{
  "init_std_down": 0.0249,
  "batch_tokens": 65536,
  "max_seq_len": 256
}
Each number is 128 + 24 x the weight over its row's rms, rounded and kept within 0 to 255. Layers, rows and columns count from 0. Numbers have three digits each. The size before them is the row's rms in percent of the matrix's.

# layer 3 attention value, 320x320, rms 0.104, rows 319, columns 160-319
084:124134125146122143091150144093150139141123145110149107133098129162068123127103080120108109166136115141140137112113131144086138135145143146149142172100122138119138103109154109115132103124101133146107122110126124123098124135143092102116087108109161122150093131082086097145143182174159125105134109169150124134162108085142127152103159138145136122124125104118092147098126121153145169127136134127161149156143183150120117111132158166144124122164127117124124120133118149104115135094117126
# layer 3 attention output (transposed), 320x320, rms 0.103, rows 319, columns 160-319
109:132105115137123129151103140134101150091147115167100171089147098108194114120172164106166165116121150086114121129140124129170128094105114132117130093154172117124121166127086102139137135133143133118115126149136126131146118112149138119145160157144107129134151127153164152126106123089110129183098185110078154124099153151147143090133097091139137121151135133144163148152142145097112099138101125146082125116124092121100149139095091116113148111094168137134122095131140119163145128148142124
# layer 3 MLP up, 1152x320, rms 0.116, rows 0-42, columns 160-319
102:135132103091078131154154121088159131123130136146135137093059122160141119149118143147151118115112118131144138163130128135122150117087075129121143134135130095152169197099137092147095143136107124182119139118129119122159110134160126125109144102152151110095137164099115147128156148113084160171098072138170111114088118119128125128115089160168144094160118121145143107150116116128141119101060119116115139107088124142114131115151114133109123145093148135096148119128126144171139165144172139
101:145134150170121087135126126128082132127108101143127138137113136176089082115151087140102155137141116169104126164136135136142154200161143133074083149153102143120126160103096134110120137110116153169094122141053099115147142098152139107149107123142111131132103121152150104118170093107112090085124129135084112152112121111132141132144092150146081096155127127164138132159095114105137119101139148163164133124149136110123120128151120094147164148140105135106123120119129125095137117115088109
094:111120089152162142090113085116144140129141116143134148071121104148091126105138112146139088139120114115131142140136150099129097186117109117099075083128160096130166148131124130140120096128131120141130172130099126096138127144120149152150098114156128085160102139160130175098105102126112145150127126116123129124134123103079108133113115110119179097110129124096134126113090115116157203133124106132096140126161133120108130139138165133117161091114105126126102148136163142155153104123114158
098:120139187127118075117159125101137162130167132148101138081102115158158152155176119096118127076152122156171146136160091106143155126166134120116116089099146122094136114138128147111135110147126147198081146124107108131164116171116151134100116098139145164118150149155118134078105140142121147159164104146147119111156151118112147153150133135136113140143130152124140116162125153146178152159115076136103115134112137140094130134138150151142108139111108124109140124139140140088146139114112118
107:108124100121114110158173101179167158095144121139101141107170121148104136134113155156152120154119113140122149141128106160158143100150128133105131131127113112163151159118107141118075085117136171117128109129109113106117126148156153112138154178100138141119161089114098125126159148085150131107152120134134116139100124160119117078039162148140134137126109111139145145104160147109169082118115106119119113140148104162144139123125152094122107150128128144076123173143143136127135124119143151
097:180133102129146139143141097114107116092154122163149061184102118165139135143143088120152124143130131132067115129155134159104126099092099128121155060169124179096139120127098127136153132159138116116137150106112120162165086141124126128166119138125109166136107111154120148180144111089151109113163131129162113085170055083133139111137085133125116118144118133098124134147121137124100101127137152122115117120131091123167093151153086127126130132152172162103115144083113128101131094113156127
094:117140108104085114103110133112183130107128125166178155139113117142169090144121119111095160160121154132088138097116077123089132109145153153114124127117098104157085142167123118121103161124161177121130155107142080131134122125108183130180148124125116114093135096095148157137093169111110099105097119147136144112117123146157106118109141088116129118103119066146124106104124136101087088178097144130135106155151126113131174132148130130135108103104122135129147096136148122152184105127064093
103:166142147107134113133141105156159134143146162134099117143143120095133168141161124108114105148131146162148154120119126132108146113097158131127107132148094131106150150120107122127105163091110142120137137127120150121130132114136133163128135139119165144116146170134080136141177130060154173142120180076118151132111137147091137155133155117150085150165136170125144144102142157143139124152137124159153122117125146130132126140140121134154132124098155120137134074150122103149179128087133131
090:145104108133129143158149171160161109116103083164087105125103149143122120116152145126092135182146141125153122150148176174106124149127115117118129100111114140163146143141158130112117144140131074097140132121135116111135156164135154132139131128119124154116146146140123053157130117109141115160151128115141126142178157094139076117176154121157109157150121135144128101104141094117139136153134133146124160089129191133137156126110127110112114169139143164118139149105155101131173089112143171
091:153142136110126136098164140130142099092133165123112121180094120113125139164173096104145121128157088103151113093144096135145055142090142138127126129108110155143093115158144109150121115142113080140156118167118113135141113155125122126112186121124151107151162114112150173132125139163149095138127135121116122133139109108123082117137142158135096104152162132126110124137114120126160081094133105152113132130143142113130068135138133104134085089125129135129129151100119134136099094079164138
099:161136108129151177102133107115145110105164137105109166080137136193116124151112157157130138112138123125132175112111164164140121122150101109093106152105101166137138177139106123154181080120133119130143140138128153111145114136131143135170123136131119132099095125140149137177159114124128118140123142114175164166105061137091090134104069143086138148099146170139105139114134103146185150132123119127118157097122118101193148109101122144084158113146102141120166132136129124135133078148154120
113:104156126117119130126133166142098111122159164116131111175115137096140125118076086139172119148119148078158173149163086134110129130127138155148088116142151125144131140130099156126151139143168106126121109177125145151105105114136130139143113103158126131150142128139140152130100130134149123151142120101078122124177142125148122137146095094149069097143127126081133141128162153154107117096126117097117153158121120093118119149114137125121075103111157093161096134125128058120142112153134161
088:157146126089089087092117148100138134147108125141149151144140130096130144116119142138123102127157166107174086106146119125108133132099111130138131115107148149133111130165117122137179130146086152099135084063103129086113132152123127146121129134172059147116097127134088158080123128138137089142147110118149118103140133121181097145162136128103117119140121109130175129121134096161085119146129104118112133096153111140119140101137077150127108090166095140134097131132110135139123154138144104
094:098098074119196101144144095118100143144122162105152141106118117167142155137139115111077122126107083137156097145148116120157097143123123094120112149112109165134108145173169085146116138136125127158143132169139101127125153119146118105127137156115141143091137173082163182137115103076150141159149115125152087157126144077108120100166153098112133124117204118140116132132136112134129154116091122129123111114100162160138166163136095098089130089120119129116105184133143114115159112152099085
105:143106118109135088112137117098080085147132110127142153105190137127131153152140113101134111150139137108132113100123132136123128113112126139151175108119109138125098149145138122106104144073164144151163141101117099133149109152123117121101084111145149094197134163151175175072144142110159162125173101053141150129102119107057117125107121127147135147177091084132109133109120130105099138116155116099143117145149142163109168103122144143102183084128129131127158133153125119138138121136134144
121:102121133171147129075089097152132162099129129148113137121122137157145173134099157121109133149115142153108133099133111154119118148108098138134117122107129100136118102096143173161130156138131137128063101158144128154114124075114122131115114119081100084086135119130135165151135169145095134149135117137127127134143120100133111154144135161122147122100110101162154150090173126078121115125151092114131144120168158102146143125125184126122139160135106121105130165128138115144100128140117139
095:095129108113088098147148152115100099132103117155112147111090106155147124097118163098144179142170144158154152109140094121140153153118148106150164148178133143132170130125119168099130114131141137106157134180129112124104140151133119122122091143173140158145170123165111115167141135107092130162082131112097116139120115141168101116153125115116157143162118117107133118138174136087119096149099150110114123145131135123157177139107150127133125105141166136091077145115133151149122135138144180
093:097147117146124103129161119116106101105130083137138143110126160177123121101091167146152153142176125142082117128149147171123103151165101066152104124122135156187133103149108104104162116110089177108130148179108118157118160105141156170101110122131163147134119166123120128144168143089110094136133098142100103139095142091117121129145120146114139136169141143162144170128146091143125142126107126139115102121141092159167142126093137109116130114144146161139096118182117141111070134141127137
103:096132123126156156093132125084115136125109141098141104153106126153107155130173112144122125126140088144181181133138087122128141105123130075104120166148125114133134139149157140099126092134132141133134136159130137119111133150111148151117136105149109175143121154173106121148135111113148124145141097143114135123119140090138100088151103129124114137102135156166131148075102143109079137151115091134142106158146126148152160145128125099148120099101097154133122129126152107113121162131180102
110:089118142116120159137092200165126129176146121104082130139148058109132136133139142108132112126102179115155154124110142157119132164108074190139139131100109166103129111112122121144128091135170096146112063144138121142139163132125091143143152099118076123116160175095116137166138152076166143122076141102094113139130105147104142150161140140156122079124127163122169148134099125135117166138148115076096140109114098121136138132148138121141124107131101150096115136169138145150151098110109178
100:147126160094148102121138144109177152098126157139143123137194072138127145145139170123105119107095093147150130124133141142134111119128130144120096187115100109145126120127102162118101138148140135171101094103134125130136147167132143110095158146119080153085143170126093134124152099151123152112110139146131111116142140131104132101121169125102144149105134156155159167130142114118127149141108139132145148158118129111158124117099103132102114138151169152060135133082106091136175159114130073
093:119102144119135131119088141163101114186120123107124110146103119102114070163128117108117118112146173176144138169144127137101099091080138095137138092171158107110109101135118126124111129174130143105077156129181140112126120133098129156113192110148113139163157124161098122119133139103143096130093172130129112109135131157140145127159132099097095166096157131114125154122107132105152156111126086151132121131094111136094103133104100115138140149151125156101112143157098180108171100108115114
094:174144107152104123125132157133143091153179133131171077090136125157107165103101147143122121146162150124102125085154171112114147148098079160109135131127126099165102154175138086127125166137173159135181183130148095115097108138138138109112146138104114127136125107145092084129132148112128139120137133114129088129147127106139143145112149132108113127122129124125151099125182156109139080164110105090185152099125130110127103137146125128113125146080140133146109088101126093167092105152125126
104:149133103109146120114158107108132111119117094127131153115160165148116114181132183123157098131125137141085140131108140144156129115131148106118093136119084146127137124164120150114097142073081124121169078136159071095122112069147148152084129139096145090139132110132146155119165083105117128137118149089136139138131167108147157118101119118124144092122120125166174152119135126116116127130112125188184101143126117149133122123124096140115146141106136128076143125107148138169174128102121180
091:122139100145125133125075115154158130109141087132118144126119130175145160162118126149120143164157103131110092155116130159120151114149141156060128120154153139103090160114138118120108130148149144163139165152114181130115152156119159072118129120125139100158136148156133102106134131143127150144155094111128136107137119111160126107140177141130110149096100139129141081153123122129145112166146118153177092120130176151145122160100160150145143130129159095134142132148177171114129079133136155
114:123146163140082120137112149138135127107123123102098112117104108138144163162120168142109091101132122151114079091137155153146125160116121130090109118119144085111110110173128144139151119098120125067123150151101144115123122067105126060141128092141170157132144097101160083118165161117135121182117134070107096146125129090154097107141139093135114113092122101124130104112108126100135144143104093124098127139110132128130131126157119127156148137154170206106136100109135173137121121130092074
097:134129136088139120143124144049135119136158128079184118140128108121049129128131134125157141098151089148170101125127170122165099133110121164166136136116109149127123132123149128089156120131141135083106128149114165147112113095138151123119114101117158110135138128155118149148152106105176153121106121133185145178066125122102112114146149149111115117096126141175146112126136123138162127148135152090083130173157128119145115131114120150120088151094133139158119143143134153132140125132120133
100:169113130106147138189080143121149131062115113130161097113131117148108135152141146112089106126184112141115132138150089115097096139069113113114128122137129116153161090128118131095111147102128132154070122156152102125171131105154120076224169158148122130115159090150151128147079112121130135139119121126137170145142140058156129105155097102124181161150140112120154119163156133148100152098109119154133077148126100137129150121101128145154098087110143144140135138128135133108133111151126140
103:133147163134139115141117114205123153125106139135147146161117131144095133175145104119116150113117155109137110108120084168138143105109091091149104177140125106100139120094083155097124112131126151097118121153139179117111116116117113135141117114130119075158176132152139108098133124102128130098114121123130161103144124113134116141140089069100124119152116117123158117151114140165136109157167102140151096074151137128132097157084104159106154136117133127161138109105178121095143143104138142
088:117139136100099117142149158120114128106101114137111126109135150102158116107132137138141134117150140159112150133133106113134136179148129103135169110091139154102118102124095131162166152139123105137096096120139094134151136115143119093146143139117105200124131125149157108115183145146133167111139116150141144164144049114115179139154113099139132121144175125116099160111060154128102143126084132111142143121121160185118134159113148119135085114139115097101116157172144104131083135127097096
091:132125125141137133069112106139118106175127190104188093104142135101140129156123167166181152130144138122124119112154147129145074097106122141133169106114166136086113153120115118123090089129109095112161135117145141110104157115121170135106148130089144077131127130151142128137155124148105190128117143153070129116183133125119130081096138105132153150105099113132159165091137136131096114099129139115143106106128144125149142121173129119129123123109109093151151179175116115109145119141094114
100:157130159097102175110127077118141133139109187123081073120153129128124124127141112139098144111132122126146112080144161140138168125131130166103097130130137100096152163133132089137074134188126130144108123113141158129164097110134102103116136169109135166075101094102155136116188132105174096114105148127146118143125133076092124115095170096143108149103107119146153147140106144147148112094131125118166148150098135120137128113136123132139119083127139117099128145135127132189161145156134095
096:136160174117165113153166101095154123087135141145116124086100104134151137117128130176075092147165121129164128105118162142108134161165116161111132115113127086113114170130156120152064103148116156110163154089112116129134115130117121111163128161078071147117123131138144119095150140137099120160132161131169136119111100136133102089141109108152142159146149102125138143123111113139120120117130148105146160129081089142116117106172117153152149150162172097111143102110141134129118148127118163
103:128130170108148082125105141110119107087133077121177187117101123138129133143140120117125132118116137068159101134121139153135117126128155117130133137158071132112083106132137137098141121093133072153098132168121089064167160121136130107137095153093106100169129137110103119126153095125116141118127143155113107122128144133221112116136115173100131113095190160116128083077098143119129160129128145158128136121140109111126143118101144144144129141103161163118135106136085112137141111124139143
098:120135124118147109164147159114170127104142132171164126112104093166122100144113119132099097136092128139072082150150129085108163125135078131133137093133093122142135142141103121116150168166153161187116115151112092120114120140101129129109138067110118148097118091118132131124129168137126137136130119147134167114095131152122113148114139080116143179158150121135114147133080202144156131146128119125112141173114133136112123112109138155142136120125147121115093139122130162117136142097118150
096:103175144146158110142112109141120141154127122132104134138182146126126135122102151128121118152112138140122095178100102126092122144137128118123172119101141120118110117143136181079050140157161129150136131116126131121133141128072157099164086137144102125091127139141107145093116111121093136102118142165159159128122105106080143155096069121127157122100122137145129096171120090141152145089119106109143126135137126118140123087122109108112129082128110102144119110104077098073132136143159144
096:129144143139121160135108172090130139076112120141125143129105106148095164124091150151134156174140095100102146154108131145151135141115087137112140101164151141159112124120134144129071124162109104103158132108172147080136077132124135132152143093148124111170121077139114077159102143129150152139156141194096127148138120118100117154140114151130081136173155142092142088109151135120118100130098146114148090095122190150109111145126124131121158150116114176151143132136161147139128156142121175
095:133077148145174120152125105172120132138134090153106070157116130147138072090128147113109110185151125140099113100113113139144179119188116152134156110131143068112121152162160140114089087127110100123109153163112151117127166153129111121148125116116140126153108101149103125132117130119113150081147149156111114191115155135131116133107158135125126146141159119154121147096114154148120131173126140130127127152082158169105100098114128100120134132134131184144141147166103119133163108138138110
087:144115124147132090170127154123109109184114145114127152098119113090091103150107115120125121127091108136179133193140134102127127127114142160133127145135141142093140188104160079156167144101157154138126102135069109108145139129160153123117120087137105159175100061119124132121120140090154108134049112119156106121104120162122099120136106117139174140130127154140139113154125114090153133124124133097160132144087129090167130129120130130111121121088097121169127148118159144109129174089135128
101:114097107134160134112124163105098114103179125166109148122107115126140123132122119089175114129091103154155137087119121143134124076107143127152135096160168129136156127123113135109146125138102146133126110125139176122086131121182167116134105129089118100082078096150107135148110154157159164125118181114104154144149176149094101107107119139142133112161103144111105128105095153190143157124116134135145106113109130142118146152172119110137106120146121127101124107154161131090075123174140117
097:139129099137164165135122141165150158055133125102114083138096125122140145083161122148103119139111109129129161139150108120092096145110129133133108145088166111122145092134086136116107130106145114154115134111137078125157090103181160129134129124169093112147125125123150119127127162099148109092169164063166135152119132156112169122096129147117144109109143078168168133127114090141199104119133119090136122150133112127149148126149151110123115101098128163098123075160138120139156131089139128
103:135139132133095118082154091088093132128146128114095105138147102104139167135118141096106104097119185084172073130126115119094142096108113127131122124165116123102165137101108081128100093137141135145138138146148115141117133108132181128128115135118108115115142158119107092086129143127199128114112138106114089127141178134101124109128099143155093113117144147106140158118164106100104136132150119113166194153100135142068106139118166120119119143148141098146141149108121112129126124101127129
092:132152158124106154094155093102117119183155102134097097164101124123146154144114144115136133109131107163116160126160054139129132114110159108128091149138111111105116151120106128122132071084173126112176124127135153095140113138117075138128127135101142125106131115114121161106101137154170135148130150092147109122116146192136140161113103113109145201100068112118140134143091104127171100122127133131152152136096108071148147143112119104121071060091122126129144117138154131115148107112168134
# layer 3 MLP down (transposed), 1152x320, rms 0.113, rows 0-42, columns 160-319
087:138093101132139124110163183138117131095151115114139137150095145111131138102116130128158143160103124107121098097128109147131155061181161098138125091128112138126116095111143136184167110117152171112123159143106115135116121113140129105114169125146124120166100120117118112134133087137125148113159128138133149103122119125141126126152145112093102090113122120156117107127109171128095124142143116117133107158173152090164158140132152113190123143150108151142157107150111163093093135122117080
106:093100141056135163122130112108158130093092117106113064137107094140125133145108104135118112148130130126099128135138121118134095123135099119105145147158161075106123098141129111159120137109128107076165166150142168161156107139163144157137133143129085131126146119118130136099112144154167129161127067103134113135149103137138109147151141125142121161109118146131145120143148155090131174194078134103084134166109116137171144156139075101120118117179125122116077088089088138144170093104181147
090:090138184134104108173116153159158147167153133057129119185147147135168123108131129133147164121137121095144175134159167116148140100076116150159111198148141170138082121115104126091109145110122163080130099154142132157138135089099164121145150106191110141094155099099148100140096183140149136113124171146139152161124142167122134147136144123083143169128106127118140140139140096163070119125108149145120128168140124134121147104121116075129138129108169095122148149118141136131107128151133118
098:104140117133117129085119134157077152131121133122163094120125118130115099152116154178156130169082135065069169136152114111122110141097184112155124130129132122114121128147126129132164159109114140133113145131123082119124174133135117116150132120124115113169128078181153131121167081147109170110113122108134098187128119103143131143082163093115136108118101136142145164129127164114140095120131119104154158139143100123156114127153159167145172124122119155108110155120135128126119077148109109
106:164144081147094101120160095100143100145114124119132139124151116105115126134130172058108094117120162152119164100086178109069193120128096144123112125118138119112102117101104085176145104108157148155117102125134145125117131133124145118167162092144123105133142152140161129142083122150127103162114122111145143148128173112138128139162131120122166090084103157125097098131153075070116138107152123125120166102102121135109121079141119169072128134102077107138158103102124119130140116148115149
103:154132121117125197126114123114112123142138120176141129124127130080133123140110132131138125087110143151108117118112090153114131120126141089123158125123119135139149153138100104153079065152130108140150139165161152111131134162122122128155131143159100081106133091145138125153132114109138144109131119135090110092187107101166113158124150135104067150126179143106132162188166056161131114135124146153121162076097074146156080105118153117095130165103128131160164139133144160120128131154137124
106:101150104101122133114119113099120135097106154160155124124120094124108170120150121126159135139185112207145143082111131142157124128089132166140115156122124154113101126129109144090127110125171135149136139095119137125134116101120114119164148120122113107140150152111143110113140125132104113147107063137098140137135156112153134117112150122131112100110131120127189162103121113116085111133174115123120151092209107118083122168151101135145143137093155138134086131092134139139117146155127160
107:103082118119119112153112085122148114155145149146155135126134129157119145138152096096122180125165145129111124146110119119137094120154120100090136138108147184127116151106123135158125087093117088111125139102094075120175105172122128116145118136159133150187124105124158053101139124118144122156107123105108116088145138112082125134155135159123092155118144112140128142123140111131134095127111124111141149136151133147124111129139124132147080151138134108077115128122130103149112134101123114
088:137137151112109142174102145159148140143173130151120122096180099122139080102125127099121113113189114185107083126153097121117170094138141112144092156121092156128131142117116135148099126153132125127130098104122112100115135124103095164119171124138134148140157140155177072105123124158103086124117162109112115113128127122110109134144128147131130153115150140130117145174099119095150130158141092136128192176117189138106127111142133087127111100133141112186137127109155117098177141106126138
087:102109071131132116137176118114138162070095106118107092179114156151104099123159099133157148165153153097114103146125110133158143101135161135108139137123137063139113106144136126132117170091150110095112122141090086140141103077122137145119119133154124134165112100138105115101125112157089118162141114158100139152120130086173170147152138122119135151162116120150123112131140114151136116132173096139095078118157144132166115138124149063070108139138140118158167106167153141128124115131108119
096:122102129133111134093108166131106103097099126118096164168127128142142132137161140090123119142130137123161122127095142116128101107117120133199138125158162132138115115138117184111069142122128165103113103129101133132138126145153117095171121116130121182111142101113114127148120123099130120086171106137108129116126140176136163132112127166132129105134178120124121127138103160112098150145092157123158140078133160141076138177144137127154101132134136123107119167136131142144141167104134141
103:088145111185132115102105081104149136144121160121099093080179163197118149167153142132081115122128103198128146124100111151121113106105088099117162128116162164130114141081112104130125140157104135147093161110103114130148125103114127144116140138106177142134138139108138082140112092165149145086123141142169075130128125146151133092106124163121131125089092156154183131163112141126100131103170114183133146082115128179083095120150157126111103135174134106088143102079109140123128142123124142
108:126102167125130172093103102130156196131089097066130120122124129109114089116163123142110129145138155111144077153125153155169088168114119108111135112157100110136133134133127115103112117129132086124101068118130139145178091110113155114092133106147170115190128118135120148140126154159197117154139121116158129134107174095133090147109134168149102126125135106081148168114113125095110110127128134119152158089151100143150092109117123131114086145135152122122103127079131107123075092097156162
088:128136180155119123127118136134105122103114145162147149106102121148141133106145130136116170134126152135113122113072140142132127098127123169154118137133134114105147138171139133151151152150160163113115098128126136135154152171154156174143114112134151155181144138121072124086143129134111125085117122114110120137137138118095110142110129100076176087166105118116116158119085125109116115121114130153131145085100162128080138070075163109084128101114119130111139051106102130130111134120105127
103:180089103149146149129138128133133095169161142112134132159148176112128118126142101143122118125168151126143138118131128128144077134152147100122112118094071175126153122160099128209124132126114165117113132142128125115110124121116108131106123140128122106139088158153153103093173114113145115073153173120141103100137142145137120095122102142094128158142090138127109147117126142113105142085159103155121095117135153144116077111158124137090149119124125151129130129105109105115126115108099152
106:112140153195118139126123108116188160114094112091146120124151070177129108137058148109142116094103125131088122123097140090132184107147119108137145129111084144150136120155119110109087167116158143123130160110137141160115152115123103114164165167166129108154093102127078152184144133095146110105121096167136099146141122090153143089075115118148140121153117124125136132162170122112132171145108116169113125114116115111127147134143147125110149100179127129113157178130144190084148151099107109
096:114124082137126110095087135148130139155159128132087175098137134154114129093147175105141149097119109140164119128108103140157119130116126157110123152175202085149160150183134154099120124135109145108120138107137137123175112132130177144115147127130111145126098146121121113083087094127169128133175099131133102097133140151143121156116143132181128101112151156139116103104188114128098144113126116119085113130100093175109109072132111140136139156135081130130082134155085135170138129169124166
099:127094168130126104103149157128161113142119095154118134137126126161128067103128134140136107161120154110118146145146116142155178141135125106117106147095132131118102179107166109129140089112108169072156163117091123143114130139111107134146170123128154114130114108120101117134120098126128121146164107136144146160113104182121193132118106126175147144133157129117160122186107125156113136120099108096121117083123157117118104128153142165128128102100176100116142093106166143155123132132105119
108:086118142127101113117171115152099174160150132129112115164137138128109079127111138141129132106133108157076124158139122143145163159141120141087123105131114088152152130135132159119186131106114111118113103168143090093120144124099198139108145070104112108122155149106143146133156115132167153107087164098095100118113079148086127141155102081137107099134105115130116120148106135120146134125135132143107123107114137106155114121133143120096130151097123149140141188138110130112160151147105136
111:108148105151080158154122122174130139142133108126131132141138117092108125096135124153102121121147155120138168124125126104080106115114128125159119101144077100138128104068148160130116154134121069164143105147119128141100114107135106122161149130152190122171128149147089114174145147152125095171106162136130130140082135093100157114130134113128137152127129155108094148129120088121154146166139149142135110114126162100144095155116131151108112181110103122095150170140116110157110169105143155
103:127141079147123063135120097143113151133092101128092143133101121082113143166074130149149141166104133153170125162083141091152078134117103173147066164150131100141143095128088138139133099141108118150138128121102144171131153101126129128142127119118164103147152154171145123145148132142140088141109120176166112153114137098107142122168107128142173138128160142086128105094140100156183070142125120144106161131158159116139125102107147148119102132141151129129177105128082135161109131113133127
092:083152073160156142151153118124089157053130161142122160130153094127110147096119120120139125142140171098130155142127141129151144126131141110136108130158111146135117144140154111125150148124144100107156134126169082113141090162115186137101096082132107144145139098141123188149100144101128111134136070100144121103087123116105077083141119154116141099132168158090113180145117169192124147128107124156156123125102136118170148145122140120144101124139131150117165139111108129154109136132129151
095:151164164088073097106171122113137125122120102113109112104144132131097111115106137131120113141169106112146113117106103144129138092111169137137119141123162136136142127169137128146167126134148140110101084145132132153131173121141184114145157128150108146115129125185102103092096113098157130152163136154153107094113125134128116144138156113120092111138121108107134143138135139113166109133081099106108163123112155094103125100127110157091164145111128105120082082108096094127134143130142115
102:095103124112106146105094125116122134147139137095080105117088118118124102122174120152099184117135119082099126120151130118123093141105107161125100130088181130123125105094157137124159149166136134154093134133138094109122168176125127142132149112168112163146145137105144116109091093115152129117102106156135128174113145126133141139105145140096124135124082110133142149143118141094127157092132156069126130121149126164129131136112116107089152144106109147131170160115122126105126151167124155
097:124166166134172123127102100115144082111143141075149106099119131149168132143128150135116101136067111149122136097121144164151162150125181131114122122071120104140120148081119135114129130137129146153117118134109155104124161161117107109101119071145142110148151147145129114129120149135137131154072084136152114127130147133093160174200126179117125149113151143111132161133119140145135155121153179143142142097137134130134114119107125133123141155138127096128160105121089155124145122128126169
108:116139115159081138107113150101186143120148114156151125143170183130136121091138153126096149139127126126139127126098147158097142173138144089086152116132098147101165160147175159140128155142096154136133151159143158111095151113158160113147140143128113125149074137097116122174081090123142105133147121176134114137150125153116189138105158144078125121112108147162154130159144126145152125124143106152111093112150114138072137142137165077145133142165097131114154133154137061113115154147108092
105:105149122181113123140108151153111125125108095113104126132114166130144082117128152081108132133135133125128063163080130133156122165122155106113129127152125120126148146146153137138140169121098133155104110112095085100122140127150124116135118129145140131129166062102124106124149160108118159142135100116111093090079088129142138135145088120112088140162123109131150118156114210090127147126081150131112111093128104120106157149125138100133134143153143148107119134103173085119119093149130076
098:132127132086167124174169088095131165140105124119142120157131112165135118136156116139128152130131125162146177138132130118070121097143114154123128111114127119171164111159169137125107135137116138151165130119131100105129097103130126125093102114113110134081135126154101065124114126121127115136112143096095157125170145121147078085129137146130111115129134208136110102093125097171132121124114089154148129122112130160183103164136104118113114166113130153105105143128074121132122127120179107
096:169119115133142111182120158143153178147104104183143123101161127168130125095111112152152167106110127073118123101125151107126138124164116150126139100120131147126143125146089114171157188139112123178151123148141097134155091126140125086099126141105149135146114124157162142135135122137125129160130098165140117109166150098114158101126132131138095153097122141102143113137121138131125168123135145141122098143117095131168120156176138185125132097129129119141137087121096113135184090104164141
098:131133128135115121122138131140129145139172113093096149130163105089113144065086106112103158126128152135153123108154121125104116133136104119126113126099143104147134133139121132159186114139123118100121111122196105097123128098150117100134106075108100164121113188152108177123128143104129121122125136140146137131111140143151129137119104121101142127161133116138140138148142129134120120074154133101130106116151150194116171150139126089150117146111147125124139166086101143130139126084131069
094:103106088151110136146194072170135102126122119149188120144117115155125125110117133130111128095151111146161143133152088147121176085145108154134122129105119120154147146117125168123112146115106140132114127127107106112165138102117149152115090106102108176103153150129144143079127159152097157138145132123135176108111076170112118176113102158146095142153132175118121092139086107137124064162088163130116123123152106126144111111117137135124110125093112121088125101088136099169060119166110160
095:129105125104104116106137099094155116121167147071080135129118100148136143163185120132143126160134136122108183137106114137107097118129081138159133154078161142133102089113118126144125111130134104127150129114144138110123145131080065161130072135155156125138116137096139137146125107144175136162131110128114132089139157151111120096087177143115123141163155144148090135168177116135191099120158113195154136172142094153134107105096141072137125131143149090174120174131121130155109159121177122
103:125119145100155104145127112116139120162108113127120104171148145112108106116100097152089106115110112101105124087123141125157137136131092112156155176129177136131153130095169123166077146113153135184125109093127106093147132128123136115135181128112144156109133132157109121138147136144136091152107094124153093099113117152096161113127095122099146087172123120120151148154125133110121155104112130103137131085074084114139144134127089113109123138160161130111140145137137088165073135139127147
110:112109161110142158141131132110122108098133137118151137162139066140166132123113102121086104181149142160144143179141133145132113112142148144158133120183081119079105116127127111131172114147129150121165165158154139134138138143126092151141096131165149128134094130144108147119110161134168120117146157159147129114175113096070077111128087121153084144150107119140096104156127121140105140073132103136127121156142122155142124100056095116171104126140152119155119115138142107182128115141148105
094:156129185158118126170111102109100079091103123130173112130161143154090097117123139160130131139115162138155171149123135096123111149144180140153091095125099100115120148105083115148135133127111130146088138107093115141128121119095139132113112112141114104113122131098129074141164130123117147118159122156107166163126105109152159098138081113165171106082117143129147146107172136131113086109095136099119151139109153119120149150128168117156145119192117157118123115129141129119131130147128082
099:138110146131131139119104141084079155137134083129118125157115192145131109100139115134191074124049112115080137108115134102089133111074092105138117107120119141104117119141133112149109117105140131143123137176104141153130146108152120133126161136114187135145121124165149182134164085112130106122082163124125115141107148073137110146140117126141122138121073132124160058143098132128115117126106151113120131116103158100175158150116143142138129153172119117165149146123124143149086120134087144
095:158146108114152126089157103131137111094113111126143111147135109114094183107105123111123068100143101144152134130106141089115142080175136135135097100134140100153107122115141121113139133159123132147114141130146107132116083145127075126110109119112150130156120120121147129158180137174117105121146052166136162114121148136172080119142102158112151152126118122110137125153137170107152123114141159125115135076158134157152131140142145139116125126135116094133114113121099180137130144118176119
092:135132106108123102164138146131116172097100103170067154134141105119114137149076124157142113133076164152120152127165101150121123124118105077134125144161122105177152138128130146109087138110114115110106093128130121159151115124086163135130064135134091116111120136159114086129162107192148152119140148141117143108110175119129105129115153156092125152127129143157107099144131114110107179102148151118091127094109130092125088082155149108140111206086148138152121120094130065158136158134105130
094:108103120173207132168131133110098111117112138157129123101127144118127137148113075135140121115133130157083127122184109144159124123142179112144098129134095101125143153084113084146108139142132131116118091161093139138139060162136125100114152136136100123126171126152130109149135103180116143136147121151158099134080170125119100109130133116119189108109137180109090139126145106132116139172107139081154177142125108151127152116145107146151148101105163154124147134138164155165127067108138105
102:150117139072168171140106123111119095155172116139114138110161112127127137145105107123122104133113124199138145104134079171133174070104125156137192073104133182134164114128146105128107098120096128161146166150135173087136146137151109136094122102143098122181076119105106178087117178111086129100171169123119126131167135136149158113085116139108119103152132092107145125157136137100173157132109124162148142099114108139099134139084100130141165106125127113152152161134138151127133137141129183
107:128109151089131120160135155133144159148142164141139105122128128132133136113141159066131149138095139170081136125125117132097126138146147091119153147164130133115138112125117162113145127163127151106126198171125099151106120140140146057144139120138146146114100188153102118095139181086138140144135074153129085105117111136120182138122102171105103109129099113122112114160119134114183169164106133136135119116154135097128115127110099119149090104084162148100157132148155124082123137145117143
099:127176110133130120122110105104116087128125134142156124083143145136114070123088077123128182121143131168164140188095098134142151157151107150120113114115147175136119167121146121080122123123139126179085091164138127144124188127093150169110096110121134139143109110117165105140121106147092105092138126115115095153156142120141115130164146116115140142154104096096124077096123153161137100127118157171080130100164100104114082128114145172112140157121160139088144162126128113113152157121145095
100:126110142138136140132144116147121151116135165148120138134112118141169122159122113151132129092138093115109130090110088130144136117140169145113104106162152117143118147149119171123129113138114083137134084142146101142075107192098158147124103125124086133146130149159105143094086161129074140125147155152111146121139129096136111116133143125154117116111133152109150129124167156152128116150090161123141107101132145128142111044119127129140119105129110154093109116120158124138099137152189130